Weights of a small GPT-style language model, trained from scratch on English Wikipedia.
Size: 14 heads of 64 (1 for keys and values), MLP 2368 SwiGLU, vocabulary 8192, 112M parameters.
Architecture: rotary positions, untied embeddings, normalized queries and keys.
Training: a variant of Muon for these matrices, 835M tokens, 6825 steps.
Each number is 500 + 40 x the weight over its row's rms, rounded and kept within 0 to 999. Layers, rows and columns count from 0. Numbers have three digits each. The size before them is the row's rms in percent of the matrix's.

# q: layer 6 attention query, 896x896, rms 0.0673, rows 35-38,98-102,162-166,226-229,290-293,354-357,418-421,482-485,546-549,610-613,674-677,738-741,802-805,866-869, columns 224-447
# k: layer 6 attention key, 64x896, rms 0.065, rows 34-37, columns 224-447
q98 092:596487487505481467541517505459512508538471431494474558398526627536548564456443444463446526489509416501527529476464486520531535590550509498492560433503497533507531557514465456565516492524552499576490503531475509439539447470512520518429471506507473501430429478524539517482542494520453428479516437563506515494456505473515490477506524533554538489514472451466522456496531523443527476505505499536500493474534487540564494526426516413496460456475444517430518484472485508529475499471540499557491548419469520418494508539496525541483469478496457513494557495531484494426518512481484547482492516506491531527504485461500540480487522513518447481493482531625514525513471526472489497478501
q162 097:497484467532469486563513456496492517535581476479483563456473528506516512441492538436516461488545557613489488514469479453470473558447503510473493510466571473440507440567490510451504507490546524498514448536466484543500543510474529503491493503529494511514601464443478538489557467505495548512527428553537503525488488520454514508483501433466518495592440466508460453492487543489470481542493500450499523540499517501459478537477468517438514529569500458501553553512451459506504532481595475525549489500469493554463534520507525535507438473515461434490509436409526486469511542479590472489454542535466476497499441478446513532451425453487526470452399453435505451579483506518466532510491
q226 097:552438447482508484541488502483506492533465436525514503440580493453425519496464505515476460533511458491514515483483489455451477504523429493452529532520475488502465476602548512502470468535544525492521568517513537462484505481474497461496443511506467490495491519469481561558487538509518597480523473501496520519475434523489503546458496457524479489534542442427426534424554483468534483483482568412462472456542449474425444501465515523453492541454625493497495477456485561523515577581488540493536567473509508493441518524489542527507526459548463483468464484554406494453446448475437472575456517559463520503548468494448499503549493503508443371527474484460543513595497524513515538566495
q290 106:503495457513544461522468464485446445551472428518458521519543472461468526511486486531500551451472567572544493567503470501444415480535521502454467424386520583453447553480538484511562554521505504476543377505504504503471540526531509424450513538562513563490455497437484465505521442485499512552597478514541435480457499489492450523450502517535479521575558520470475486494553519527531508490486489427625491438531518537527468520388482431506491515533488458459517498526440523518487481498495473490493464502545484484482568526468534499453494475430462528536478523374400480489496520513502461482490514502467543517510496519532571489506502529526533445532535467545554556475474519422560508531504
q354 108:425515450439478431498439539484470553502462447433479545514478474467451510498576508507512462514567453495531508555494513489439472571532490470515528447489521567452427464573529501488526485501450481578505485437477454429439516518532476464450497477526538509431424481510529516493487523544507471504498492568508482556559468513525423498561479447469576507487524463539489534475543456453478580497523522519489525535498453533550473543503524326522504444509477512479449470533417468499468532477502501478462489461450592411517525514529533381451475538526557487446496518491486521501569526516496453460511504496538462492489495512435521524548420447521540510545484422596503494565498484521532521577376
q418 088:530548375532551481453455546503531504436573490507456492409545504514486518468529541482508472486501571476507457475465577585551513479542522445546479492446441529453488443562492580494483454512448458502507428509490524537468560511545468488442449435499495566477502477496458504490506506514491520555558462510471524416577510531508531516463503505591511503514509491478473441504506505481483510524524484395496542536536519552465572521373515543535582516505484458361518550541602463594486478544502476516456475513446510477470508423475506525490484536486476525498433512489491557521431533493476461482500549505475553516492467549571486514587508526541483425467445510487484533542502479526386535548519
q482 102:523529486603536486494489556374488538498425426463530557487515489469528586564496479504444431510500483488515560563502507557564494483547534531553488467498516494462540457537555525505520557528534488422539487530453554463452562532539498544451522525541464461511502509487530471466492524489522491509579444514492488524530496499516484511497527536563534542510515441427533554476525477487524413529491542441542541455495502501500503530447535499549502506528517436435543458461490535554499472568539485488467507525459531546449545578485488509470465491501471474442489536543555567439497465525489466532518494523414424505482495452475482521534527477533473498516450493525506500558424446496447448487519
q546 087:532498588555564535510542481513570536517395504551501547567555518499478454513551543403469438484525497506525450429534505509464443519479457534474467491534444461475444508588466523563505532552555430426492534578479557450472511513474515473526445453563418493444508491476514493521523486480541594456494484516457548474488508553468461510427449552569498471487498451483520521475516442480483489498506563432423521519511466537463509480483466456499499491499511488573463451478499470490470434581499494527487522486532548567540532559485451489505414513518479497439465536500479595517532465501551472504492536524454481536515482465523527504535523495553502469528471548444490523490491572432503559516528
q610 103:430514505546520445549500531562464519488494482431487465521536466449486502512527537511520519479527523468420499632485550545483508529455525508468442511468501445508430493473547572534550485545518432434435467492510477495447536535521517406507514527494517477471555507468474490481448526520513449451489509548499577531495500484452552518536522494530483496501531552476516470518529481492498524494531563465549542518563444553458478467503557533506566543506542423497556617524471483524503525504507478456486523488480557477447580500511534481518452502438533534468523512535536544501486531551495510530449454512449471501486506454481467533504450498523464516512442470535538484487466408510445422573532
q674 099:523506464507541555455590475519533466518574457471503493525471449457543490509487485495495521554481493485561478505524523501478465495491527514539510500478468449507518475471473545495475488581419449519528579535444580506510450476464550464535500504519465568506492492487492552487496501519538419498510543452478419457518514527471453507468529495563404487509576450453484406503428516479461480498507563517528555625489487422509509474413549500463526498484522491398521504524484516455488463555474493488529461523486523529470538518516512568477533459502540516413523585591572479471551411435434492512502478422482555499421512508523588509482517533496507481495496470544517444504421464441522495476568
q738 108:541540483492525422514514508481483504562491454433471553502445487499484484578485549565478528535465505568541496510451536527459555534558535504469517423451551499511486562486472522502509475533548487438510495465517474438539527507557503429504451564448450526494498447514488566492527554596436469569541458467553538533483479448518507588422500517491460528505582524550507473463511496510509496470449541461617527518483459498520568510463593529458552536547433518430529507509458493486500442494516488454515462562521499458483489510533589589484566449520546484494467506534512484492459470564477515487483442561475550493516491466511550550553493412461582549572506481459497482477419480498494500513536
q802 100:484450518510557501487515530590444533566498494458426497411561389498453436349459510451496416483559512508534528495495498408487462512396506433444513553441496469506442470474492501504492483528521514473517428482492520441502582573477468530495438443476534518408494509441495527560555500441442531564509492511476490528413511449451459564426429585546529451576515514533509446477528473522506421473490482527540514458553515423528516469468540547519506423462533480467476508505516458490522474489605538499487457506533542506502514458474430444471465541499493467509507480455472442529489484515535486499515493474466548552492546522472533498481491455483506472567474526577445460499504540483551490429502
q866 095:510571503492444458469536480562470548513527510535507476513543435478440515509435495519506539436441459504512482514502469476431457495503481442470519481420596498523421546483611491511473514522498531489492536481459510557521608470465495477522517529531506511499485474436564487522548515562497505500413446470473497535512485453526485501539493568548561453506523450493462480524528555440523464533508459506568518446550469510570550478473601523542522534528577507460503461533498541513508454536531521513557448505542502503493495450534540485474556514438526526502427524529480513478528436576450504497512520503492470469453493490499455510523525456459476571482597462457479493475458459572486498496535
k34 089:438419608434466500496484535509475481477521462480515464537427525577539517569430492496504431482489493480550475529513526502544501507529521458497546470564430532483514474456467458559554537482494536534427526485478461512504496488557524468504573506461515510490482550587531625490508502497531494456475498468473490512525518529564490516521517424522502494576493520540543487505486548504493497494526551512549470441506544454564431503546477414501511637561514507547507562510426463452435512450568458450543537549526472549435491575526474428463493524475540538500478515463490481415474519513513518494496547559539511496494505481481474483474491439484526469520465486492538523412517480435473553522415
q35 081:501521501523538563473526522485547507499493539542512573520482509461577517497474494494494515417524451534510496485542422476445433426476461514530442529478457506499510528435471498481486507487584441496410433567523457561495479463364464525567456468476514440514512562465495497486496500474496491401479471538484520476501539479494500545481440504482486444402501507530491467547533481583490489518559403455437532519452481478506539425553457598515466487518540555531532537468489553480496445458506512501511513532488498519470507501515548549488493514473484501513530443463570540505493484477576577463540502474533454532508553498557523483524534458501540497390460548522540514463510521433534458523511
q99 077:524531566474511513507509480597421528554493505506487540509458509483520522527481477513459468420624552539445453495534487496531481535557458529460412506483499530488498517460475490522479479423471430572537478515514447520515474488505538500547519462546530473527513494485471476430530496448524591536381535459544555437493507428490505523456476446472528493482432523457562470523409514532514546472482477474428519485545483522383544471492484536510550557426492498510461470520462497581488439540502568525594444512473516519510513503499491493496508516535519530565524553521453502525459495496478531517507398524479527547532534513562506512492469566520433499533497560468501451458507477455526510492526
q163 089:529535549519515489488543519482472464534467523529435459492546444539489527565509489456481444473517469547485444517486483421470480531295425603491465513545492487566537520557474461504479517468487485537494553457466462447480514578463513478496500510460437532493490547524453452521499507519482505539535499429509410513509561474506453484514518436446476501531477491536488539472498476473492483482515500448529466531566512506498526522532550481463493434440483543550498501457487561491481444444484528471513494542494498506556520561534538524472474514532489495539549535567549563485470531487531491472487429528463480571495541565526464484476470565520412481530542507496561493538546539519469539449531
q227 082:423457490537417506482533569562473518469477532525551534554470519492578491484488446533515483462570424612446493502464450510466481484547494434519488509513506526479526465476499501500503541475495424503499473469507540541519448458483540415540436517471448466546484553531460571483490483510548478486481510479530476520551553467536568451449513510515498458533578526557437485540506530558463480542646394535513509512460515586549502485549422394488402502615500541497549506508457520551502484439513477527538478532519471522490547509510505507450497469518510512512541493497492473488481465443483461431523496524524489535486554526470497493511541438561539529513543465491541436439512511507504559508507
q291 098:497563517494522528462527513499499510521455570427567490573532448532514484483428461512430547429561496479514496480585443432467501447514457507504473583490471492453543521455481515456489527429551506564470498539473519526506498484462474476503473512560506454514470414480520493514481478472492514465504475498484447492515553482521524443493511491444483463442482552556497503527499469578539543542504417446414462467493473523477537456504481507469415446477519516617486501500525586494522497477540569517504491463573494495555497565507527484456515563475477437509572430520507452533472550481494485505479476559537492489476493556528511465464473511493487544468409453488514475476529552451464483505498
q355 094:537424556487510516516546514300447568475551461545542564574523513498515479409539536450589513513499506555529496442529439440527492499589476501546478541525453447443470590491497500500483531477465474510510465544499510538433463450496480482536510529459486503537497514523503533524503501460437442509485491449530479466464538456492529543463402454506528473478489506522490511515531559472521502426523530508512531478451458408518450476480522468476510549453545484535411516473473548526494451486587544514487524483479496498426488491497596512492502498561552547536498459492509460610471467518427540526495471499461474557479536498593518456462472472535482500384432496487468499450471470424502442456480
q419 086:559518574478518502486516510492415568517486546516446455491582439443541500491518514507491502412461500470473441572554465429468539426493407540488450592495510530536463487463529483534416469491501462605495472504481479527538502519474506529533534451440459564563553489451436510469501515516537529464461488503530487504403533444548480493521441449452428481454454475548523549501471477513520539477561483467545530479577455548470521502501487483464506446429508595478444452448563524481569503499485470530517522562435482509510530518529528455480498475515557480529574453447536485504535546458491463503497467483505511583494488464562507366511504500490491428509514521492448535505501465469483520443529
q483 081:537528557468489543511517519456540507502483534535528516503433516489530462484475478479456552494553444485500456425515439507528534372509465500502459542473489542462502539453444443464444556517503564526445461551534480513489503440488416477506423516471483451462431504491492506528529506528475476513425469512464484532530489522567519458509519445424419471446509496543473497509510495551569513538568460474449517431472465465518464458553482464556419434486431509530471475491526517460515530455449482454501538548494486438501511512542552509452556502514532477604515510529505542502477476459466509471521505498487498549550506567456435485566515479527538479444535508511492473471539510489492558528524
q547 081:535489497488459510560540515472548478478554473492527454487447509509538514530511563501490559516494539510492484535491516559515527507531566446496572485501569520494579491406532496479524515517471502550469401438489407500519508493504527536536564542487550428488489512444473535504478441495548456482476469495524512487516460539549510564538475454496512588491564537511504514484512534576518525540481408544505556463461524528433515532499551559536496509607488518400504462508414530478542483432526540483533495489484572508401498473539560526505521480538520478580522481544498483526466462519529520509517473480522489459434517486519524448480491476486484465442573516458608513500471469483501545515523
q611 092:530536555487470502530501454492442518497597492511481566552518410485503429515553485459424528490526395545519494413463449468481483422527517475553428506497474497454538528502453469515497515464506490470465442443463429597408510502418480458546513497521461556427449547503463511468520447471465512503500419432469457445529540462520495483380449423505436486555446482528526482529517525528508504533497506503492519481536526507567558440511497507483429482546539485563472513475500553507521519424531480494537550635491463512499452502487503540534544472510531581497540533542496459475503487461500450487540517487406553510480551471473498427490535528546552446479432437523509565456463465455442435399490
q675 093:505552446443450504576528501585490510468494504552480447460545495539464455478468515523540580462509476414520519520481495491452481490568468443460490465537478504543483503517467461563456473455534460435467538438457477586589491512448458596481469445457521495497501542483431492492437422471517492462527457517579543503523512489474534544509510484444476451448460512476490516465559560526504487505499410542463497508421489501507446484471521544503515436548494607546561459467515544494534578445552512530525522562427440494545484446519544458463569472525588459478489522497518505584534533480523497460537541494518516480552532468523397497505530502517464530473538610494475573474517462549443430450491
q739 092:570542494446454543550506540430443512547529518520505480507505441503466529526510541536505480460509500550557436524583373427526494506549500482509441486420492486452453541505504518555507438449592479478382520485439498556543510497483509497466442438589490464502541489538487488412423476486538519556487482521442452461495464478435499509557471436509503515452522490553484533520491465525574523475522475489547488509563493555397481578451567448443489511552551547505470479475524594571598513400452560472532464528499475502537441486484475533503485480551490462555489511514516528491545498489542501480524534543550499468454443500526490439544463507577521460546597503432513569491515443457487522464481
q803 092:495523458488595511464527523576525530504519525537486536565556491529470495412556474440451519486585495493487526534537476522560460475464483525503484534439469488543452483539501524455474539462457472476408549497502488472491469449521508448506436540484484481487491491498457478472538486540465531513452521521422507454517525526451465483544483382487504518502502437529521521474511520515545567514558473443470464486473483484473498494501461403489468440489540589534503487516591545479480477449472573505528539470534548511572495471527484539428439540576522524512558518500488494489525524503479480429523515579490472542512545542555483546552601534504547511460507482515471473484458496492488491485464
q867 090:452485458445519446535544512557488524496405436549516483560470480507524466511520521480517470477457550504533481511451516481403498486457510430491436478465488492531486493540479429499561531422558490475474501559496491546466466482487442446487517454497535460446596497488486507530498447468492477476491466489535544489488473505520506534485516547467442441569542483481528499564499516475472537556535539485498503549563456554498566528492489469474503437494518546488584504462582522512523580439488532441472495490455444540625528428474498444515488548473491475488521530459483547515620466516481474498551456556487528515534526528523484514561541477479492530501533525472445447478554516544483534464538
k35 081:377574515571544490522469524597519556462498554499480468521424516503504444467572467415474476547588502538469500529446491504514517547444502536470591553453522483481514461568536576493468512500498431440556534524472488484478522424450473448469473543518493507430575428506448484547515433446481576546528504470519529415452470552465526497500507500484513540509511501420529518515490415514539503530506533516444502556504404464510528513497488496516532448530483475429521561471502492499565478453486470526496501549467461487515561543513464551492463526461438509496544456547490547486534536478487569477484507501443502424543499475425542517547511487528566569521490485516553511425515518521473474545535
q36 097:476445446486509546534487440523537383410507513482468443503484540443521504494516479489543459496517591520513529456467470501550457543538478506468520480469517487532561507584468508472529452510559516483451470536536531412435520566452504495421502483474462490477455545459506471531489536524492537561545464626517472531433420534453488492469534521497470489458567497515457489475567468494516426515422423569512502516466514488577471490463469632493372518541466471498498540591493470453486474534592443515565486477473514517440464470454512520526494407546489441536461485539515517506499520511534536543538543465499473439476516502455488538434555436471457507543516468496547486455499498473462461476568
q100 085:491538576415499523546455524516508457437542490528466417510516517490456518504435454408495462478480502485506499432450541568550505501496564539534587490548492486551507531525564477528485565526536579510499563547499574533507471439493479495501429554514489505459514492584488506515492501522495406526541470467501455475523483514468533509548535518524493511518554484522521553434436533494519527484466531505570515536477481500586489540501512464532488488480485413536483542500428529433474505476433527522492528523492456492423506496466550420546484545470445490475516552467491502551559486496415545497480534476542489511446549440433523512592535494541481542554445477550546492506530557501511491507536
q164 093:472510495501494478509554438607556488437544474608544500535480496505514486514505494533482550486469434484457578540491586492505464493613541424527498465516512499496478452483516543483513490523436399561532517520461586499523553552549484419482471460532506418443534447458467577515466492554488532491446462502520575424526458491477481507479481577452482527519480544546481451534496510491483505481532533561488428440403510560411470450468459473461534578524450500394516521489503428479454457501470557490490556484495547555484520460408465525475473468516457512434498517447497459479466579501554510454504596469524539489463540471460511548573505444573574561462482492462514549506473512504451452546473
q228 091:469509478498525535516520463461550484487496475475406512441505497474489550481552542500458532555480576556513564509457426509565527499536571520484523587453567515451518509480507501505508433589511540467544386542493462468482446536490498549493580520509520513491476506504480521486499466470514450498534461562515457482552408570507543548487462607509566493552478477490454486426566468575550502524525519521475501530450482559579467488541502440471426554524468544435556501533471513453592527443519485491508469514482499436453497513497466525563537401470493461482508497558463511455515493487480497511525434504429497518498462474344453480561536547498578449461512494491535473576486518521457501457456
q292 100:508497422490545456503503465503491455530466526492500451426483570439515565541543502485484433460457505441500547513509458580477473541458490469504445607485479508568516499513460458515497453518448551537467427560433472431565476570467454530451460493461450538539552568402516504584475581525484604506475485491488494473504439480413501501524471491449529462464484425552492552520492531497481510553430471537539515518532519477512526473503507474478452577533539551500466473454527543538554476564520462545598529550534475415469458470448502463503483515440489536522478490478455508500590520518520497523425508520556463468533569515438452550493545484514479554519535529544472518525554460514456507498522
q356 098:482535501485520500472506526505455496455475488574399468502529496495432435465470603470458481467514543456520557477452532538505507483370519521457510439504477487521550472557509510484450528496488569523471506489449508461533525505544537517499502462470507539521505548555511472520534549526519487471504508461519402498511476487516473559486494449581608478462487459477483512479495521520505469451459530570408485466471500589481475467523505441590484473551487450457475467522513495499483477511460473451456544524440476501547463450479453475541480550507525475440497402549558545479491519525485499515525482470486495517522481537445455488521509455524488427446471503501527553499502510578430445488465
q420 084:454592443475475500529499401572524477395564488461439542522405516443505536481531473504523500508538506512476579482457573467549491574526560535515490478456498453456510447522538551498501525491395572484496505471464529491512512486498538486488491547453502532376581479458470455542513509490536491474521466467502510472494439503540480540469497546503528508510494521462556448462514520513509526611443474592480472492482520471510503514492519540552532548509473559500449521546511515486515455530498507476374531439502546580541458446488430436446492481539458488481465441479437490516526531488455535522541503540567500481523473465461434564547502475546556437494458474459511494537545415486452516561521
q484 096:512552469450595521492502496403552384535489525452426454466517479542526533530503502495479483462466574486503469494474425485517546491547419499456516543514426516484504569517538524530554494574543537523497512527492528500475421491439440580491520437473447454478617578451475500485517472451512448501415545601556488487526469475435480580520452470438542505498534519520522506515527500531536490507487409537504476566454460493554476475518479501498439503477506582464474492502488531468556504507476510522545499503549494447500470540491414513509466486472467411520459477481501566500574501482528480532452446513456499445518531534545428497514541485483549471512540501438562499499573468506482468496488
q548 091:500511540478490583494500456413575430486581465565483517507493500514522482559552501552516490527518463561492544494462570547575543518536545529496505435440476594517514525478448554465530484529520510504469458531506434511536512488503524537527501491483480474556462478477490495495482467515471473527467523562493486505561515508494525540460481440553579507493441493455513442465567485456517480553480458525526499509425532473521450534534540599458477549515457512512557419568493439529491489593524512390449575529505535460449542584526483434430497495528496506439497444406480482377476496458539550572550483481557548495486530482467480498508485431519549498427520548475544512524490502519468494490505
q612 101:509579530510496460502551507529464506506468511481428494451455493496467578532455457440492508552560557551525497502525497510520533530462553528506530496463568488473544505493502475451401488509453557506551426523475557494515514555488475461493489511553566553436493474453452491575533436486584475467514419518494484506459457503486512499463476567506533499503471422541507494511497462485537483528512464508463545503553515518504535540499526486533565467535455549469483468455551485535449441477543470506482522513440525470563524460501476472570502440510496434455531510523519563477503520481505564561441475504491540455484506550452476473546532491453553532445539534543570488509497542502515527552449
q676 092:500482470453526483547537474491450485444507469409452620481527503473486466458580497478522569517551472425616505425486570458497509418526560520512496534508526466471512525509498548533506558542510536537432501515434571555527519482535519461489472455480505553483517446516462530464496506478535544438464449501468483504511512490449511563523456593527464444582467455503529500480531510602499479491512509486521473534512562487519538475538468569484537444439489520413524500503479551523477445568424479490517532433519513515460463517508538560486451516534465454478491491566475489538442512531490583547455503433475574506485506532558554468499482517559532540482405475521432475468491470506514491530529
q740 102:472530524490526475498481512514444541528479577485412494448416507478544573462587542508509567528573530513555480484521480540467493511583488504458450481520541526443535511489504463479540518480470532514536474488501487541394499521518472533558510502484504547437522531463464487491574554393575518470468473575495475504476437542563517503593524525494506503499561478520538489486544509445473515530548543509486497496501502446503499460504491396451496465465547514463528590553507461517495446556471489444553514498415436531499524476397523456519514450466543503502539487472523481543475423489422491482481502500491509509494470446447446528511549426444506461517476480545518476506532524465493512482529
q804 101:651497488508524507518481458518425479521518497488479510455408499486592512540563508531497511511472504454442526481512484518498488466522520490486516487558500513471483511408506512478576455507518481508511476508476460544495462524531482497592494459525480382478524545405508441552494454601557466460473469526541390417541494499514502479511506579519568505486497531445498530465519449484493490547490479554507504526513566486580401447547504521477486514548559480448517476504446474445532448461537512529534480504508464479505562509557469464492492469506505499457474438481548443497474475469426547529432440539504472513527444523430501472414538377457470462454597479488551508585562536506557512543583
q868 098:511541533449456556517462496577521464478520533453510512491514555487552547462613602459539521529549468518527433498537506465521525505573501515490574513557457422486455419533519447526483536451588507566544472413486597457450506520550528472532508468510533516596492487514429496426407533489428535512450502541511477521408549533494561476516491479442510486525469516475437553524451528420506542519495523531532503531500532507567502462524521518519514469465478514499515534497449499433476469525523445429545503398553490473487468433502548450504486497457519547463519482488526484516507516486507492567532472439539467484541550556513529525554514545540542442495437415518587480515505475448529530576432
k36 112:506453518487565483467475509550450539578466451478554494442476495488467510478531483456470481453493520510557541507515580477482526537423505477521501522495506446531524574481478462465475496519539418513506527495533535518467511514522483508519518537490525566532486462538594518557517534500485518485475478537377460492475465491499518440528530526511493557500523476500463534517539407524516523533523481519521467454564478460513542523527508432490523461490546475534489523478485524478560496435539493495600470549480487431508532486565565481508534528490484597458486603662486544577515484466518433467508489486562551483544480512488565459479541521496482469463455552567454556590473481471512558559505
q37 088:419498455499556451476464525450544458526500522483515523484523486466511542443474426526517500536479423517463464501502510520478492526554437411495465510488554546453463497602558511465559531502471508522516530619578436506434522457495468404508528545520550521455541516462478512534530492470438492410455478501515534551432546527515447560476559499543503449449497550507486556497517561528467517479564558419585503447561508523474507469488464494481517505492493421423442525510568448510486570503555507522500528478482504492446593533581597475530464594527440516413563545564527458494548549493472455499502513437442489540550483471414476510509448476440509445544499509531556430510477553555501512528553
q101 087:431562498542496497521555469531551550428481533487519472495452495530526536474573490549508580515381517494524461507538518452498508469435518487533479516531477557498498518536497535533519516489526449555532513533500520428485494514450478446481531492545444501530494535465506508445557490488442491511517497571502454514443534545508508565470551529531465451435508541477519563461501494520447490546481531482487479484502451468481427470457539471541509493522540456482508515513503506460526546458443517503434493443504532584537460487553459520509515552475501508527470529550542459485479522528447540482496552498525534492493492534481545498478488491499434494538540468564551487455494542459599483476504
q165 091:535567455535502463467497564471411509458503536434516450476587496498444476454576420481538505486456456582438489547517467462431478542419513432472526516518557502517519483586497486505516492483525525531435460498528533561518475538592544528476553528543484414509452484511500449498485494456455552542458461425457484581522524497509437502528528548532519516488483484550523563495472519538535491414436625437522526534587510502540502469516509506496519467527518432510526480501531571505530473419501513503537475493457525500446506517478558466440435515485512525478565586595518439588521500479474545412455466466477495466517534466557533505461543491398482467524564520514468517503510473438498516478441
q229 089:467543465507533443473492476482541486542493507501555539493448484440529471530581535538548535410470542502482529508445517606480485527465428463523514471444507449531407459553506502484515516477502453536518580543565489485506570496578482498409420528504505526530496445495470386529510499475499486508480568410471518469512540525489509495505500499504489591481532490517550485436482504438479466495438587508534499565472520430514549503480515496548593508425497419509539595466582542462441530540523523531478537462449475549476506521551567489483418509509465449510501564509493519565526578494442535549505467460464453498475510449487452539544487526506417505534481563533440523474527543487483495434580
q293 100:444517539501527505501517539440548511516498527497556508500390471522490472536520420512538491541471453581538562512460484506491491476482507468556541495538538554495467601538504471465528476578481527521528501572553453487494475454495511526463496548501562510517520477455497517520523493499500505527479473508537507431488530507526508424482601573623492452465548439479532495512509424511468476459423550570488491494435422458446532512448482489446505593508503430477589553505509470461500560514522499444447486443441544481411500544496498509487472566501489486448469524534501444471519505475479489460495513500500541506532481457465504467490477493500443483526491494469493535402424549483478486470542
q357 101:521469495506474453522459467410460522463512505469498507516416516485482542518505575533516437481537481401525558540457530550475438457499469425499558462560554528499470513488468470470499452495467487627472419495549446469461549529489506567509482548471521499500562500551498486464450542530432517518593496481520483535454496469532557491476532483500518493520507489478451492460421501454491503500479519525571464465448486561467466506466486509500511491455443487533547503557433548546438559498517468557524521501489525539435494448532572513502466480474480478491479482521520581467507535552484569507421542571482569464534463541486524470506481525541576471471469510519485526476525430504424534553481
q421 083:449538497457469401533457561423493536467447583506508493495512515517430458420505472511502451530480534581477526539557429564477462470419484505564473507507530453514460584497481498473460482564466503520563474544506433478551455443575560507517516480503480512551474477483544446452491466557457511541512486506500466437502541502496419431517592549542596568517519514438518505435550486527474475444482567465494527561477526486508488494404579455554516455439463474500408473519486521464514484543538546542538493496445509497442488505530521552524453485493471556517557507511506496547492610536497523428543462535446528477483402491474561554432479495505483592562581426575552451476525534511608553490499
q485 096:456448504463483451485470572418545524477444505457503523473439551486584541473513437508550539501421494508546593541516513495492505477529421476494477362494501473519421510559492537513531472497485560464531559564526491490502546472625532535459466463518489487493415442501550475501529486548490501500463551487464458449514461490505472524537582545517483466401514506453530532494550445528489482438469536559487492514524512463428492507483536471552579502486512432473427527453535463485492520565472539508489473421495483441451561557516537492457509568502464471499524492515468448512455594520463510519498487483499506543574511579531484529548472484509428525468482565509513488459516566539552476516528
q549 088:412497433459561481483488531542487512518417488466486542546510529504493535518510379526509515487471441511530488482522445445460474584504435468512465503513485396502469522585483526514528452463564512425509520550450482377504447499459520517492457520514492530455497485455516472546579524507521543439508483486476508486497520503467495497478512511575510553483512557537516452479496487506462539476464521455435459485552476487495536514460496483508497520505531464555462533406520473531519532494513433547459493472509459459524487496550501474561545495504503483493602526476580475577510585489430534439484506514462503525449515520481439537619481529475456535541524466493490519464514513570585523482496
q613 095:511511513479444512563459453473489485466512516493546605462496472564457536518535489464505390556504518553494510532505486519518514512437467494466516400538641584482523541534485525458456510438522528542510560484533452464519591504531495508480492506456485475418562480570585565539419507565529487571495517478509421483526514478542473423468458471456524497550521487437554523489490480459467506454445538464554534532513569418477571505479491451501514549499491475537458497553475547461499494523581479482563524459540469490427511524540527471488481417530518468488512556380468482490558521557520461451466422510540503501524476562505517497493447531518455428605498495510500520481539439536507488500495
q677 089:422447433492445447486523504544497477508482517473530449482585447544442520450547505483471453482509529498488502555574416505520448520366450552499503470388513455478468487546410386519519472486589472519542545517553493482424443524508480459511519506540461505461551527514533482484462538595511541520490559570502506484489401463463499487507590500464555427428506530489548527436547553522519502591529498536556486491432518458531503505467481463539490446498491519525405493468471564440569507532491508552517454508511403487488523492474520426442467478505507466485462417481548472446502500471451483505450442505422491498557552531476472520399520557477508543568530469536518506554522561511559467437445
q741 098:434502542526511536462485515489541523515529459492530436547505442488479618519489405521485437439454483460549563532521492494506404517541478559539470461470493498527438512514465455557512466531509566531506488482513484441457544498542501474514462522490577494512508487425479462569485461538492482564552542535470549512541517460483472446494587476506541481439538533504500563504480524524432511473484551438548479470514432463517432537500558538483521445495568493486516492477527532479513508443499530494574465512509491411426519477510517518485473465563500439522552472476474520498530526466466483507460505495510495513502507567575507489481512519494453552553543504467466579526490484523464445591534
q805 094:520545469503547425515451508457486527477460484469480517445521517505478497524540554489506612509509459507444540496505533534519459464534527513441566478494536540455479527598498444468539553508452478525586557541513424445483522452510463525499433487419502471405523562504495516547585465548507512512461520477439515579480513455454446555496479451510560535507448485417418537442537492506388450485550560516472530508494494487510513483455555418431470570477541466501419509433543517432491484469547515545488464474512551449428529590555491565577495479542519534521488535421517475521557546472533548466464549565479478510506470557472513615548501524478534473517526537485442479411523521475509504497490
q869 095:462500492444430505491399480470530471542485515498481474514511527492517500459448490515497479459504497612519466498521496527517405477511440618498494480493511487526501545494456514526486519532451548553537517519507517501443511487559480547498532479505505464474520548604457499483485436519538476511479458567494566495511510539533462453533510519509502473482447491494568558479544493513555492485427501574599502534479533526547520486472527550515538579491500524477519541467486504499508457499442443539566487561500462439486501553401535473450504519478536531510472546547486549439493512484473473476483428500476522512481482488529543538446503468550525490537526487495533538511531539533461557466468
k37 100:403482495509468466505495492529510493460537493492471530481531524498529537486548533444429577516584455471549563581424532528542532529511504554470473475481523454503448521500562480531516479479469493477541454508525515474363501525511481463445606501494486500500517442452546598493514489513500522515588513540466508522514480472420487500458517513591482553538548490537525489482510527565560511490551571457570510562479447526572516459487533423450448536463482520487479508511481473491500500558475509487528474571481535516503568523519563482548525473421517522457483476597506529499449511507548492495474553474501509496516576420467485535464452471463528432516508485562492489550488487481450542486493
q38 092:518452517465538546495430526510462535510558469555513490463505498431507549445457555510480475517538543493542502488512504534588493572473556447532476487529532486462466590525518457522506447529551555467498434508547515466449518489545485451441500503502471500451527518512551512486526577482478481530482412520630445533456482546578568513519537488516467456546546445442494527456459412514472467571515524486531473518511507548410437528522525427498456538553531514472571445523435543543536487611444476491525564528503544501592483483466444485468497453531528467496511455548496594497500505456451480572536489500439486564479475533436553502509485540457530507493546454491479506502478509531471458466452
q102 084:441468518475491541479494511470495454480474448560464539492511473462478510505509512471483497461584427453433525444507567526458464512559519514423495517482546494499579492458571586499499513540485519463506524504580486537515444482503531543468480475468545434480539560518496455575459529499474554481459431438557524544497443474548560485568500482468512506476576439506542555433527596515545484457473488579502482463516447529531579533539547441548499536484461478473490552443469479442535477507516509547484536498514454465525489583428487422490551469461569473531540474535503456461499570490567491496441499526502454492483489441443504518560494469513592549505484461430423493548530529490503500560446
q166 089:438506481535531545487496500607491441477473456545454508496490443530452539491471499496470557535494498460481442568457531491544477486585487545470403474450421481501424537497504544431524478550483518498482493549484539479509466467487481483472357532489484450502556561484453499564558534515484473495523550479512563439452462482556562542515569508474501466490546561526497471493532535490484502511594504573457480545436531537524494549523507465495552472569511563496440466500459522428484454482507503459487488471511557555469483500467477468493581544525474508521527512473598473522524487510498454517502577494518488551484449503515515516575524459554545500474499518461490497553475453523497570529476